config.toml
d_mlp = 1024
qk_norm = false
parallel_block = false
extras = ["capped logits"]
init = "normal"
beta2 = 0.98
doc_mask = false
train_tokens = 740500000
Each number is 128 + 32 x the weight over its row's rms, rounded and kept within 0 to 255. Layers, rows and columns count from 0. Numbers have three digits each. The size before them is the row's rms in percent of the matrix's.

# gate: layer 10 MLP gate, 1024x384, rms 0.108, rows 844-889, columns 192-287
# up: layer 10 MLP up, 1024x384, rms 0.115, rows 844-889, columns 192-287
# down: layer 10 MLP down (transposed), 1024x384, rms 0.088, rows 844-889, columns 192-287
gate844 103:123149127156131151130092085158122111104143154162121135101119154109122139165119137161137132145172137136131124099170113124119109145124114128126162117169125161086059124100088103197130138183075025230184098071137161151143061078140102150176134158151148144092162099157120178141147155133153164093
up844 105:146143151179104161129091088097138186086096153137136149127112124142105120081187091125147100134121137081158068101135157203157129158095115113102112210135130155176192168129124118122121125107054059095071132119118159165105191093136116126129163158159082137128104157109144121145168168119169065137
down844 105:138114157103108120149130156155126162059116118157127099145100166129126120154136126084106127120122156177129121159103098118166124088093136125121144138087089134182175124093103182080125116151161123136142128109127089119065197114120107118096168115092126188109156081114103176130157183134146135136
gate845 100:121138099087064139076160146091185127067118112152117051088091120092197138145094086120180089124164099160131107131142101132069137101136131101155104114093156034103154053162145130175126098139108150134136139130081108042129156081092077128101125157159125097087104114119115165124130135149085093167
up845 099:149120121169154119162133144121150119100154161106179171114128143136148130116127143102170118093139124170091200143088096105109149074195116091075087129125151141107135186118144144162139127125147147085077086198128155107135115159066124095128092106149203119162148128147128174137107154130133159055
down845 101:151097110080140131081120142139151117157121183115171176137145152152123119138126157165140094173066129137099160088117139115099168153159105151170083160179142119089132108160129097096093135125185114206201113178112120152138108154146106142107127145064107113102185145122107130145109165128111133115
gate846 094:102154075194117166161141163106118109122072085144164112096137104143156103144132168150134132116155135079089080126163069089125160161114099119123123067128150143131149120093105142151102129082120150088141149070136104105170159066095107188142165145110093145165127073168120103139152151131131180130
up846 097:132154154130128094184159146152127102142126131120138087158150144108137140136125095115083164147143125196137162111163178168121157154136195122151086135114199118078144149185135153149131132133150157054144161128093106110077168127150134093148178095132176149121129173120173053157096100135151067093
down846 101:188109136075104077107149149054075130120127169148125144072154135049127124194078159114137142181121119159142078197138101173058141106055164094168092128134148158139140096117167130111143070135158112202224142139138117112146143084066142116114134104104118130106055114198129181112122072119160141192
gate847 099:137100138124162159109123053127145109138121070131196157077115097085113080180135187062107153160121096177120122122099124103128088104190123115224095112097110143074095134095177129169184073101182113105179091136125133133130106105124164132133119147090126101087114154189106064107096144071115087121
up847 096:128105096091127088163166157182114105068137149112114103116160131116175105141144144172132145135147075119097111094088142131137132171154155141097155163082152155147167168114138149174068077168139150134109062119131151115138171132096171086073160194154136066146124119142083117207141108112099094175
down847 099:107079081112134112171119146135093131114098156129156101110118076101082128121133073112105129098122122111100084104116120139091080161170152143084119173214159123103079136139108134131154106112145184073126126096105106130124117105207098117115127149109141151158144123136106183113105120169168145147
gate848 093:138126189161154135133163106147121107088105176119180105189095121103144168160180163128107146118135096150125146139112183137168115093103142085123158120149100113105126152098085178179132122096147166159109172185143096143119132103116125101090132217114119188150085071165190108091129098159097157101
up848 095:070149159156101118113116130115155159100132157084119110140117134125123177031088108091124126155097113096162129079144108149071122175049129090107119140154161128062113161192139154164146159060149074089182104091118093146115118107126201088161115097106110146107060120133122205117159178126139162100
down848 097:102107133114125101143143113180224055132133127105127064127189094130127116131143059179151170174133140141101116161056150124190113099154141071132146089137155091095098144138183127113104191084154114095109081181183112126115148132166087105113123137090133076184146153148122118134141120099109127132
gate849 098:150090181153160157151181085045151081173199143054130142128135095129057097091114071091191096125062174161106120162121168182089161085162119201049159129160112165130092092161088125135118112116152103130120121146096098123091121149118111051111111117135208090125159127106111122128123149155104120144
up849 099:092153185106102133123097166168091089200126109192086097082135108122124148104109115128135147089105138080161124095115104087163080096177100141122197115116127104090122128166172123116128163156154179163144107114108085177153141111143115165130095147205126151130085132134082086070129186029076152148
down849 100:103133165129129129130115102126136130129132108128125069046137100083139144155148145130255157143121113131144124135086144129109107105116152098135161150097150056134156127178178118101164128160126102151148102133138117173124139134098123196089121099134114151134133141098128212129117080140126131121
gate850 103:119127126095129120096139151035147132161128118142148151079081134072162164161167143090135094101096169209153081128138139144109131106112154178173127142169155124126127123140146129108135065157138142134183097129077140124109222158205132131173127145139150109128068146136174101114117097134141150145
up850 105:131079161183118153088135097132151163147144108115151093150100162154175144191113189133171102139133073161116097084074154101134145043144102153125098138092158129117133102126160163092090114137140106144115159135121167090155203196097157122150123136081108136164131119095184135172109137143195091107
down850 099:133120140116181120151072050130177132091113163174127082123126165128112141117117195166118150091125146121113156101172145138079122079143138159112142129150160124122174077086135154105120122157140214199137103136146127113150095130123166107147099116127174125149116151122184147096181153050166084097
gate851 100:179126172140075152120173150103107139124141146070139117113086216102064106188116127084158154108124091151104118101108103104116087173137076077107074121153146147068157160114127162142155084147058119101082169177056139165152168110073151094143143139103123111111182082181126136145165096174116109137
up851 100:123144076114059134133081154170067094152116144168131166120158132138115128116102134129129157185091105106101111092166147149122136103179092117088141177150145138132093155157060146097078144104151047123130147156057113163136169027099090115144076123127141113155140143140147112141154123142156114142
down851 102:133148133125120090133205110101037099126200143141179137061149110115112096213145139112127134142145181136131101116134112179140149113153132067111075198102163107112081100149123129075101128110135139139143167200147177095113120070132161171132133089096121144119059130154232050092071171098124117138
gate852 100:128128145072089163170157118062130126126127138151233131168124115083141142159124116123112118101136120085174129092102132141152113120130087125158096102151089139146096048144164139165114097121156150102057075163152130124090087136140105108110092144093096155157140110135133141099120106127091110147
up852 100:113120118097118180149135091077183169135137168133156192161135121100114152111152097161089117156123153120154163144107121124160151138141100109097155139188137106131171150057131090128127141106100179146138137108112058097131173144139132067143144138140126142112156196177108150161112074162149165129
down852 099:083101135172183115084074174185119067128091121064054137195133161144106079150120171177080167107088197126123135166128102108204145143125142164106152130118115162152099149098166128127191141119137114144123128060094117136112127145125139134087115157141104116151120102102075137179182129151140179122
gate853 101:113135074049096135108173144153160138100113109142145134147132175138125089121113088155132106150132168121150109155160096096090196148185074095090077117118080147113117078183123133146059129132147130138097186105155198146193142101063114107114123125113129165164075176101135097109039113138090104132
up853 099:160145179107138175104130097178124127150131108150164084117125155139084130166098079084119078124157095112113169111155176168123145109116131099118148120131196106072176101142116137121129107086171059133170118110092131077178161122130148179072164129188099126122079137133133150115150138111136126097
down853 106:106089122124078115166155108100185139110105164130163105107111106154117145134106079104137144150164184110125140121162127126067164074107198115057117132122095063093172114135112115147121073187048079097098154191144180094141091154084100125165113153139122161101123174168119177153070136090121101087
gate854 091:142108080133076155158080134133147129166072109149097126125106093061096092099117121129121102144107102175116104101118160147170131100131145160127124071147108161172184110154149128122191139156067155095083182137108126165075144137094173100133141118152139137128184184163150130186154094126124156141
up854 103:101094051161094134179122139100151074113094125111129150084131105099079116113114128081097142217158114168134138148169160104133143118113109090163172122132126153179179106103087110124125134134092101178091158129102184183114103093114180137113216173097157166133133080082185116056108140125111134157
down854 093:049068132150143093097072160113137178120135147133153135134077126106089119111153141079133179201172136127150128109097170138154105119085181130169078114178151144095122114083096137123152153115126079129126112112088095080042199147139124113152112168118114175156144153121140082144135152108170126142
gate855 102:185112126182121146119162108126171073146139165127093113126139187131177148153040139149161130117196141135111112148130069120102172148123149126157111119147104091094113159150183147145142153112076073160123140163077144123111119133144153086121138104075096118113161109171162162193143071073148173175
up855 099:140126125158157113150083153114079126192076113150108151136137140073149132130104173152109128113128152140087110157128131174115125165170096143143048132124103104139118106100115127142130183123109092096110106131078129154085124126118137132168097199140110103132134154145089118137155194112122166171
down855 102:171097162102098162114102087163097171157081121125166123091099118148183108121127102113171057137146095121139123177138135098154157099151150141114080130209168129146176109107103189148131150200141181207115124113171176087117217112124146121162142119200134160168082119059152135171112118163090104147
gate856 099:097217181149143111134103142076118164159151184096048125084099139164091141110125171150100072124096117213113062093084128103099152152099089116157125144151126112125062141096152116144181092112163162118102100140124141133159120101151118131123111100118165111095096122131071098106126136160184123108
up856 093:106104137115122082139157149118172118106148144116100167158077097176109177152137143085094106134151089093133209140157139171087103103129118122127181164129091136103157132190165192119125088124103077115092075152169119142101147123118061129123106131147086119132144058139144193169137147099130065210
down856 099:119081087115090165124115148078049119106151121100118187163149212133128109156065097110180130159103094135181106167124113095102071140148120130112132094139166115136153101119167121105131133111070084137119139114068089130195154087109113123123184168081133153073167086107130081139071108127146155173
gate857 100:090159180140119161093088091109098114094194101170110123138134091152177127183170148102114101160137121144098104091108153125110112136106132107180172118129143115165119105136096132126107170129118104086117111100078068133159149143123164133134072181149127167100078134094139135136102062117123176173
up857 100:126111124177143111143145174207100153163211116094123095138098145155140154028080116135150157105107189100147088119109119140174132172110127116094122126142129180150158158109171184135066128065117123099126107120127149166097170125171102173116082136142102158145107060126081121097142098139064105092
down857 096:117087138097147177098156160138107132151168106131158129180162113108165100118103109131115137090169111151117090099141143128097142136113110152132092112121147107088094199102150104154135174140138099116121165210165177162175180139120113143116086192172051080133153125128129105129143128168116166167
gate858 095:164113178197195105123113112129116132143152131121160163117131141122132076116197107079089129121119174108161145152098175124129122129109103112127115172158107126198106160174147117143142130172105104087107096173186117113130072129152092136119112104083048115086102102048070160124148122118082098157
up858 096:102194185162076100204087109168119137130138106071104077127155162122136106148098165194114194101148174164115101105143131153095113099064152084163078134160147124124179145156108129095162129080094116115115141092078135095151172062153099124148100161114133065118167096164186133134144127182077138168
down858 100:106107179063103111105114135118122115127126152100130125131151132169129163150166108173086191138079093166099067084138132150173133139201180133191129077134109134138130152144129123126057101163105128101184074107104126036124084119105122161166102082112213109144127101136133083092135129136146163110
gate859 096:151167178107142066105111145104108117131129091115089135171110142157141144141135180136134111168097116143152157078097139114182134183176135094110142154134059112071089080115114072173046147161140179141121140135131126099121114196096073093027084077147160102111139160121113166177175129132103147140
up859 095:107134130116094131154120065106137105133089118101098137117158170156131124157163128164100177128108123174076058073102111142097108098130151175138143088162041134107133189087138194054111165171174085041104134135144121118121120169057128140170146177156113114108182195083102125084149159072123166165
down859 095:200122101131103079106138084129153126090122090141126112152116206158148118127167098186121150113140093093132122102176100200093091109118142120132164144104114181139096133159119098167123094142099175164199147158187134124120083077156120124137124103157149160167128120099157172133144149126076166143
gate860 093:139108070095144130142129195115091128144136114189108157086104145090141076126116129119050179107089210151157169167140123154059108098142191132122115112109119100151169167125103092220144133163103171092193099154127075110104193116121141050134140105137088158128100091082105060136169132131154152082
up860 092:116174130174095134083128113153145105150166162186050102123142146126115144122119126135148108185121096078202085115177138129127144055159146114110123098077113077082123101097144117142168105123133123117112168110145125119126184125169076134168100137092139199119148173109069118096098105154152067131
down860 096:066151130085165079192136075139096145116201103157143106158141055153123119149093190120152157135076135149179092080139178134175063165112098153108117160125073130127061102116121123155096098100126179156097155120098163109128136075185163149104084157200127116089110176071137153199095120138101118124
gate861 099:173124151122161154185155132099091163169129120092139147138127122116152077145149096119200127137112117186143143172110175114129205100151116102132100126135134158149215112108156207147140120130192119102136127114103177102196155128098095162121113152080105085064076099185188091144129120139146120106
up861 099:123137128125131084112163083094087129151190169149124176098127140166122155123165111149128118131128143117095100094118158134069098156181116152133129199123094114140146158122135118116117096117165116107133091091216134123138101144093142121079152109106131189099096059084128119147154190109123105158
down861 101:151164116122172105177187095094116093151104150116116160162093161102183214120103102145113122122095123110120149112150134208192137160144112121125140146125224024157050072112123136139147098112117123154115142130142134162117097168124138058103119125138130148123103121117122167142089092139102121092
gate862 102:097150162166135130190100143199113138164144114184109171115128127090097086101142038118123175124091131107129112136113144109083136117106156072199087157083132116109113077119121155127155111121174102124093114102124113115094127103150105115134111150065177170070067098165071104131177144164134109136
up862 101:148119070101132157183096078146134114068115173131107140160115152121173134146153167144129094106140104088165116118125071138074131155111119086139163107141130138165187142115141176119185122119146111156098166062118125179130117108117146119199148130080113109135103118170141131083121193152204094128
down862 098:058108140133159111167121143132115095181146031143119108132121145180141102133144114121180097090117162105094094120110131121173157089164145119127183116169163147095194163067089138152062134130223185095133137093109126189115108106144083111124158098102122075173117175103120098138138166116139188142
gate863 091:172164104140189130145092094141097059160091146076157119092158171178159098103111147144128153144181093164165152083105137030130185081150145115114073186131133071103122205101144127133158098171076075066091122121157112087110141163074104083125154092116130146071114092137083121167081079112092127103
up863 096:111131100228100121095166125129089116112130142144140129162157110091121108137120144124160181106119148124127146142124131203187167148106173153167074067171092183143130079089078109088109110168139157119110161094132125161129126098158165107128117132097141086201149158122101122146144118130144124189
down863 097:131100124080074140095139083124162133163120132081067104121178105170143093142127137125144117088120142144082077107110204126141144094156131184144127115154116087127129168149145126167172167133098110161127143104132101131152143121130155126124103158115117146193139117173116136119136176161118129129
gate864 106:100070121142156080170021166117127220097151130116136095182131161142101154182105096177135162187086147163094142155182134135130056131152080134136120202120116086130105088102115111143114149141110118129131124146147134144157091093088195121155095079148197110108135122190169080107145124090171106126
up864 101:153114122112077142182187123147141164149129169144190118114159169064134112082147142157132081132073130138136194125128146125118128161137147078101146134135134060070123107158120134126177097107096200108131066098161088153102118186078112133183153149158090169191177078148103190158095125130106062183
down864 105:105166127099199134121070077097144104152156172107113153135097111114154162159154103115090109053121123087144144071151141147097202109167100143140204097102100145128171217130126203147151124141114106084154117087152113094069113120069091132136110115145095123103127119147116172097090132156080110045
gate865 100:129131067129190131135119108118124118151119164146137179139144204140092148109110086095100106148097192145117124066077109151166157089134164154137138175166137142169114131178093136137143078095144167108148194092113094074109115161112148166189133120138127079153149114162133135214177157173143134131
up865 099:170083151148158119109128095090118114165069140161127125097083148096153134121131183181131111122136142067136094170124162155134100112156129100147094103135145120130142142124147129161129121143160143184141129081150122155086156133099156158138120152148095139094154083120105118148167134129097142168
down865 101:108139073108078135111097096137044159110116161154150148182165114131124109157125163115164095153078081111157180099152146163136155153116159139150152146125101158157122153149108135116120127080171129088122183082096124098150166093082074145126110155146157080065087141103132162092127133134124125120
gate866 103:111130129130132111140165133167113109142106174162131086093151129148149086124054136181104095114067118131095155097076132146148142173106092110086149165144127158151099156155153086156099104177086149121099119143083123104183191132093142093158115154114089157117124153096094098115103100163107074103
up866 099:133147120149151121104182106136158132059122109123147100147149144160076124151161153133124089139109101138142082139106116076125132167161133147161150093145099115127063121118161149153158165187124105119186089104143135141109121112118084134093089111137102147095061121111155145115042163105065115104
down866 106:131161145177165127116136103126121125125108134148159110122163053111084079151154093136101163158162102171115156131088089114091185115105137133120083148067151081086094122120094105138087181123125151158153057070098048142079104156104159179108097100118094147125207115145123159054129149169156168138
gate867 097:162134102169073096145093121112199120157125133153143128125145093118107098121115133188066188132091159078094167109122128150204142098181043136174104113127124146075094101100124133144070104086132129113205085158126156129055151203181115116166195134208108108113091145129156120133198134130133116121
up867 101:111129127094108190117087147064116131131126142099092113125158160090094079145110178143126150146166155169071101124092140102132111122153124132098114157153082115137168126160155133156119097109098146143127110194101123126090159142103102055104161113115195137094103144164122130138155105150144107161
down867 098:102146135108100061146111113152097140102117084145125082144150157082072096133112097102116154159149084095129097199134090115122092118167130091128046153094143194185090162125136185155108096062102116110135132143149130147143158125086106107194129187160125116173120084106165166141098120132137036125
gate868 097:126116141146138069137129149111150162206141133106144153117106169151164120123182092163118129118164154134152140064183126154119119199166151115184098152171140092134069118058088102143157148100132160160124138160101100140060116161108175132106129126166147143105083085132082146096157115165118120150
up868 093:168156141125106133100118126129091085107062059117074143107137121145110119154151122115164107148123142161121133117106105120071094106159142147098146107161130094121173162100123168124200156114102124105099125092113181145126118152140110125111137100051136118128146090122188112138100076085085116165
down868 097:144163178170194116102184141072069098140164117113103112123123127079119131139124142142135081075139084162131149059056097188100118111150078084203115096116142096078075098047122092068157159138173094123127114160117121140091060162117086172120156102141100086121146125149170135132103145161115143164
gate869 096:124110099163230089124118143127160139065105145099149095073173105060165049117169188162119111138101097122129108125130157126140132143134150129129145186090172171139101130057169150122120105102112134083154070175067129129112112140126143130120138143114142117054141089103119130104100121138155093138
up869 097:126078096102109145106113129169079143139147109156156141129061110136150045144127163166124185088071077118101137182153163104070146144120103096174132168113121142145116127122081132153160134146156121087196124150156096115099158164139139138093124092157187104109139135160134148125113128086082159149
down869 101:100150177106145166081152082131118117123180162119104101140083154163166084117142124094191109124099125096169115124137150105141103131111207166088137100178169100149149161174077104140141114121149115089095192141148095178062096131109137058145104119121122202131124144070117018168170154081135096144
gate870 096:105113162112150096124126132142180109115096129118136192093134158131121169136190131121161102077129197194124157093148100094133109155091077158082094178110079104119087158159072123087113140190069146152164180144106102190120128104146183184084183148121155144117113085125148158148178106128109118157
up870 100:084106101138144106126133155171136130126075135067141126121143149123158187133149170131108105077158180104143115083085150150119159074087092146164150149135094145135185115115134123111107101075122187120106092100110116170180150161126114079138131190113109105122113076129170050141144069146074138128
down870 095:161145141118118112100142169099096136130098129148148148097163106107115158107095216121153105115123179142180117106108108080113154166085131139142119094072143131129189106142122133120087125098122158079146183168081063113187161140136183190105115094140118154152075115099157159141089109167100102115
gate871 099:096139108080218153096130086160125091134082122125132163150132137150153124149126130087085160146111118143188119109120163161089109173139103091204167131159161165172128106138195153108115042125161142163079098153137091086131121177135150129154153074080160173207151127113135121121146150131154112180
up871 095:133076196108107144154113108091142117129098051115076120140100182148162124141107097145132102174108155179100193131213149127173163090120118122150148137115161117165123181078121102084128183138161096100109113165135104144137108143135141154124124116130143188145135115109166129122101152100167174114
down871 102:111155154104167144168128088119128123108123182123096107104085170118210152145145178101149151140127149167116146157155126124180151123115131161118127107137186098093106156058132142163143138124128125169140200120085213137130151169097191153113134100119141174117130130107154140076130136139095112105
gate872 100:086211126090140108106186116134136126128162119130113139116143139108092109146143123134142098114125171140181182107127119164108121167147112181115159167102109145089150093144140175146141140163086189128144143122148113105081072170077042183151146130158117117158051138058110083137130148118169092145
up872 099:112113077160047117076121150121096151095208100119160222144159140128087071194120133147120141147186184121131124081133190193142149095071103166107142202146100164093144093129148113085109063113150118144101094135111113132129201122145122178119083089115100123133156139100162135097131149083155202107
down872 099:134104157144131129135125115104120125128087151135137177126147183097156118087167127066217118058070087149089160134175134149130148129131116093157081141133123141174126132132087106163128134110111040097110051107151105165114114095136117106187129148087131100129146177145085122134143079086102115179
gate873 102:165117064087163132095123145099115192159148075101153111117110178102163123090109093156102053180089077078130129122129129133078176105148101147150070150144100148137127159119142119132184132199113150121136127193141093163095093120112169104081132157148095164104124109141120110103159109143096191166
up873 103:177138104225175101087166162120167095115143147151141144163127188068118126175109114107165122166144152099108117053082108097146122121117117085139126163165137100112109093189150155110108137153178077152145097101141172134101103146068084095097125114141129096090198183154136134169128186142127132171
down873 105:126069146180126166155083123198140075135206163123103156138116179111151112147155127167093112152136098120106106208130102175090168155075165111093154165090136140137105164138123114106088104172085107165137122190179193128129146118145131186146151126123159121142136132122189139096158092080048125161
gate874 100:167108176128158131112150041070084111154145129190170164139170159175107139151169122147161123161101154101099190105134158157103115135143179161164107100065137146127105137103170105152169120080111162104144108085133086112090160112074087143158110143074123141111127129092130104065139125156169132094
up874 104:140162113175105098120194109120097137123158081095118161133148117158184134134101068177167079146109162094127144144108091166123128178126103125124121118128121053124128097118157140124089088127105142127038106146065156142142120113094136129106101140052164147204160170078082121186142149131151034121
down874 110:150159162133040107155192084161131162138080157094110149183080170096138117146130163115071093126092099161158127151102157112187115128138150088145132129175135108104074072168127121079169060167113084118094154171050149105107083165090212173137152150120167099164201143130144135120086153146142026076
gate875 100:106112141076116171108117155088028105112114076156098131122125170075139182092163120142128097131162133171095086143130132119095151108139126160133121119105064104118150109165108115118145150130127187124134159042170188116195177133133139174129152096176151176161201155142141120094138108172126148168
up875 095:071126158088125145107157071075105196090167072158142130138193110098106074180170203167115136140100120175154132143120184119093088088161223132132151187162103178145166123158144180086177157069117147118125179080152116091160139113164091164133120102152106111134095136135090145149071137124115126093
down875 097:105085114094097097130109173196154145158024143161126099183123137130140141103142102099188099144177195100136158110115102160148140103055134131142175122122193090145146113122140134147149078085079081154135099050120088157088155171144135104122119122101153219122122124120161123141118143081104145184
gate876 105:089108094106138069096130122141101161120083108144135162161061108165135132175098032119140108146119140105173042173138143087124133130122118153113167103087151175140117110123138179127092098145058063195108130170064145162144126136158117113121060135110187139158160158094155142138106137152126115156
up876 107:082101142092206136117129124102114163106169112134112165125090109155103109098148105145147141166074128078113119128081173135233176125143186095124200153155072161101209116102129122159151164126093119162123107091091121097099190098138123103056052149096187153133113149121117169134114107155142045129
down876 105:180123151112141089135135147145063110117071207127162150058105130086060092132160122134142158107090112071143112146114089139147102091148134192119131132156130116134142126131119127105131078151129109121111151094085181114153136122120144119124055208153128133185154138174119113164109104190074136077
gate877 095:110165108154127125179125088064151174126140108176116125084123124115137090094121128135145135149165107128228141168113132120085126117095155092048118185101123182106150062064101192100103177117110098135151166102134150120093128160130114116179093122081041143097131113082160160145129182142130100130
up877 099:173126150116119133133109125124135182097161127114109116184128124124164114195181149078206112226142150176145142079159075132121137155116096178101129114124168086105167097125102154146172144157078026075126099140084128122173154132130128153080150091185153151113142137167087142143193102118102130110
down877 103:175160163064109097124130157161145151123121098190122116084104151116098133122082133143053140101145126141101096112103108123107080158113193065145173115159124143136153104149082154115150115157092181108136186169172158119107096132129115099182107142101068119115120129098093184149067097115104124139
gate878 105:146099083115140086147164122136132102195153132137151129126150183177079114129147086132130171180130114144135109102164194136158166069046097125148125146120095098161108136107147128077079119139156156155152128150164157140149178113081135118121159047099122144045085121124139111142134140099109120168
up878 103:113094135114091148098109145131096150126208109152105193157106163120114164107127146114143164113133114111137118139157096143170127097143111115102094137111133111096179176117106164145114178147103094137110121170068094154123094088102157064177147111124086115106119143157100155076127139095107119121
down878 101:147139122121077116111095051146146102146102179127145129168095064183120142054148081157017125105157127082159093119175180098125095078158132150091199117054206112056144135144104125083123100133133092182109148113140155126110168091082109069093129087179117146120107141143171109074106122121175088101
gate879 100:126140162162123105176173137127134118110130104139110142110191146169157033103170091101093142152138120116107087163121179118187134127143169154067169133090101137167181127112109131159109078118101132122110161129114077086128136115141171123121128133040157105117150139112108128120172069121125141095
up879 104:164157149119137124135118127122132119167155164110109123121084166175064106126145107126127147090081152134113166144092131147096112144160080122138166148103073099134112098086099122146135143158115104109088157080068153084133164146135092136077127165134171091114181190157180142081092108064199148093
down879 100:115116166129134105167121084115122064102105152148082165145113110140096186107099101173099154120132080193134123182160136151122130180144079106135079104104179110128191165129103135099117112130167109161073120144180144148119130106111135108146068149138090133147121118178123136150159134129089123162
gate880 097:126102146092098167133117181079111161101079135111213111105155091129127149146133153174161123152175062135114139175085125098141101133131122142088140121108138097085160102121150167126148097098102121150149094099133158158182159159106137064147137107098126123133074084142097116148101099153152123189
up880 101:151144107105122102106163087086113112131149082154116137116154098108082115090117064138145094125163121108105135102138118129131066116143195147122109152144136127127144134139124190108104176162114150132163124173180137110030147102213149147105096142222087135131121109159147113137211159179100121106
down880 099:079107090117132119066147165139111129083115169102123132080055217116113080195135113157188167145178150125123157130105126079105134119136140122147120193143111078118111096137152161094154129123144146100042173165122097116165110160137121159112105169107119095160120162111129112072071123156154119159
gate881 104:104117102076133142174143162075135128110172124103132088131110138121130176142113107138123091124120118099123154145093129058083184172131144160183076127105143129185098115124142130066133086109146148102059151164093078096151098089099089210126143133140107104121118162161088144120127192176106115121
up881 103:142063116086103117112109171131091167115196154148146150108131174161143166074159064204127153140136148161164152174085133209121114130035118140095095061144087161132137051114139190095156131047103180114051144128085139054099138142141098161129105157166150136133140152150103168150114107115223134116
down881 102:064103096156109226157166133133169128116170056119171119127208157130175106118166074134190135134162117124083110118153084155114139138089093118136152154150069089141169121136054094156148187123070176132134136168053146107111137174116166111125176127115130224139141086095112111153150078153150188156
gate882 104:137126165113099118119103171105111090095111110077165142116155144133179140105090097113168114129103140151155185127107171145145161122126109158200117113080098131123162069096150117101149128120167148111119104131090174129119187156146105112136070069108092142128122180096155128080127134130149126150
up882 104:112170182170080098081070173155180116124133114175189215114136152148125139148062081128144176100163109093148124148081124149145141133103139135176142125165131126081127114204076182165109085054120082133123142098197065130082150104102124112168108123154150094088091075143097109161078140138183063101
down882 103:061137154144110146077191161091082165172132158092124159136084143198136142188142141136124111140114128136121090107101176135082166077166196130081112170151107099131103128118122118177141121116065161170109130121127134121188114141127112142112104105174167071155145144147065098136151131129139190157
gate883 102:085120181135130157081154101175068055103093134153183111146166158143125093141072175113148131133176138113138105147101131077151122092093207088116077115186163139173131136158082127135105151144120071149126107151146137152148197122079135123143130159115154125119145092087129151144078159151127097139
up883 099:090129135130155125090160172120081125152162155112118155136128146124106110226125121121076127117085157123117134152087160176065149119165128153080124177154172113121112157166097184166131156116122154154094143089119126152075115063145114167147108099120132085138101066088097167126138142093133191122
down883 100:187171140107161115121103164102100107106138106135149080135113088092148151100098117145051108149092093148114142137124108125142105178141151114170181112080161134097131090136077137188115137087116112158106104157147233092123147170130128089129112161149137131118129130105151109134161195138188092158
gate884 096:119121134184154138145129207140083102156142108182145058123068129148130133117145146133136132179140110134123094135138143140125144141098159109123128163137140137154170173118105153125113132136095055096121130135108121159125098141101080153100152113174125144157173159128108171112193171135073155075
up884 099:172154074093133074174146135173138127143134155118078135124091075138141153193103114056136126117141135099099140166111168136155125121117161181094096113123137129179115122086142131124121149127116114167135115099152161107115066148076180125108142128126158116162070130137086093165133084147117167145
down884 100:135073133156100144137188097082158197149146086121126120078171139092161174104155114133161142115109158122180111107162128148120094108193123142126152137118068115103093141060135113096105139137116108050113097133091101168120094110134132115121139142147088132131135068128159121151129193114116078163
gate885 095:108152164174134140174093091204142083125110100176157138117100169113169142174139204216086079134074085141139133178132087138106099102157063131136109127171135145145110108118104098117166093181111099146156149118094195092145126150148167119173191141139143092170111125105118095162091120139125143110
up885 093:155130136099114075116121169168143132144123137062161183111126147120141108114133144119120140150138127085147148121094072126120085108133084126101122137116097145148166066111211070143131130100161083077168072122119163132194151139106101146073100135139155136173094093179119147166128105117132176089
down885 097:155102104148140114163105166117167048225152085137070134114190170132112131125068177144077098156078107126189113149081136138103097127092150149130083153138068086105166115073100128099129128122176112133089116066143103148103122128148109126153119173130104193106154129106145160151114144130143108103
gate886 103:158076146142108118121144105123144104161108072118146057141095109133106145160082127119172127170107197125139112183135111116146125097163112158167140108172129166145145074140143161115102165136121163112180124113130172099149131149193087148124136144132119131115120188168136155084108136105119117159
up886 101:149129099078124149119163089146166115158135116139180151111150040101121151158137114092106070112122080123085102105116094167103134054145143121110104110167127149168164115135151126111115200114117124117161155089104210111103139188143158195125043140068093127131095139138108115147098093139146113159
down886 098:127188167087142150159109131113112151143135172103109102138161153111071141145150116127186139151107099149146058156166126144107120093142149098126092126150163127112081111128142149144158160171151136151126148108132149143175118147154123133184139107139096101137190111169165163138105061182056119079
gate887 096:210137107122097100126150095081146169123101104101162074147104092060101144154148118128134122113072089119163100142135103133081079152117156120076110116141093119087068145114151177116149165151094117126089171134131162146045102118130157140122133112150087091148099147119167184128101138134139158128
up887 101:149128103091114127139085091140153122103101164153103151120140149143186138111149109189130146104154137091127125174097125105108155143133200136128089086176215130130115102102104205077152056117174109146076151093048169116074150168106071099107151142121165126098078179209179196073170114137103105145
down887 101:142123138132112064132139152132127077101060183110098174126167112199131153188118171167141113083158135107092171169119079134164158174134105171135086075117149118127115160103131152122126126179087096027119089105116137133082155118115114179140164170149112115149177189072130133089145083126130136114
gate888 104:065168191140124100124140137089128094132156077140150092130128107125102176120135114091150141093141120135146180115160130123148108227104082110063072137111147167089131164108191097088171169082120142053115105113152092117126150124168103150132114134127084081138066130134134097143093100125190145119
up888 096:093045161119117142125074173138124061140146110102144135129154156102133090141087163113161138127153140109091119103192083122089137132163170151206147148133123158146157090088132159131052156136147149147117107163097160143154155103147093153123105199116142181111121116116103132165168148093130184089
down888 098:079125158095130136170084128105209162101129130136157147149091119071107143177151128116212109115135090131129117095123123126093123173111124112103126133165112126126163054147180147147146164080140087143067167097116127111120116094103136103149132132096104137102092095116141106136138130121169138117
gate889 097:124148066128144110141149097157069134142081116207146124146168121132111110144159150110094108149140160110054154156107094085073086086088105173113181158107085130115124153104082134141074135151142150156155094199120098173103164092091079112052122143135220077076171142173140095099129136131100169161
up889 095:145115132141068155101121073149151152098081182181122122150083134083141078070130192094163123041105140090158118100141113059101139176079154190139151099109149196100109096109164190136167182089136152167155135147103123122137162126104119118130093117134131115131158171157130149103128149097108178159
down889 099:163081119099151183172193122113109172158168124078142157170118073184140174141131115160156147119150128148167097149106142172147159111114146105135104127172097170155129179137127178146184111129175170153064099134138110082129075157132128158183167157133151150130120118141053140114134080179117089142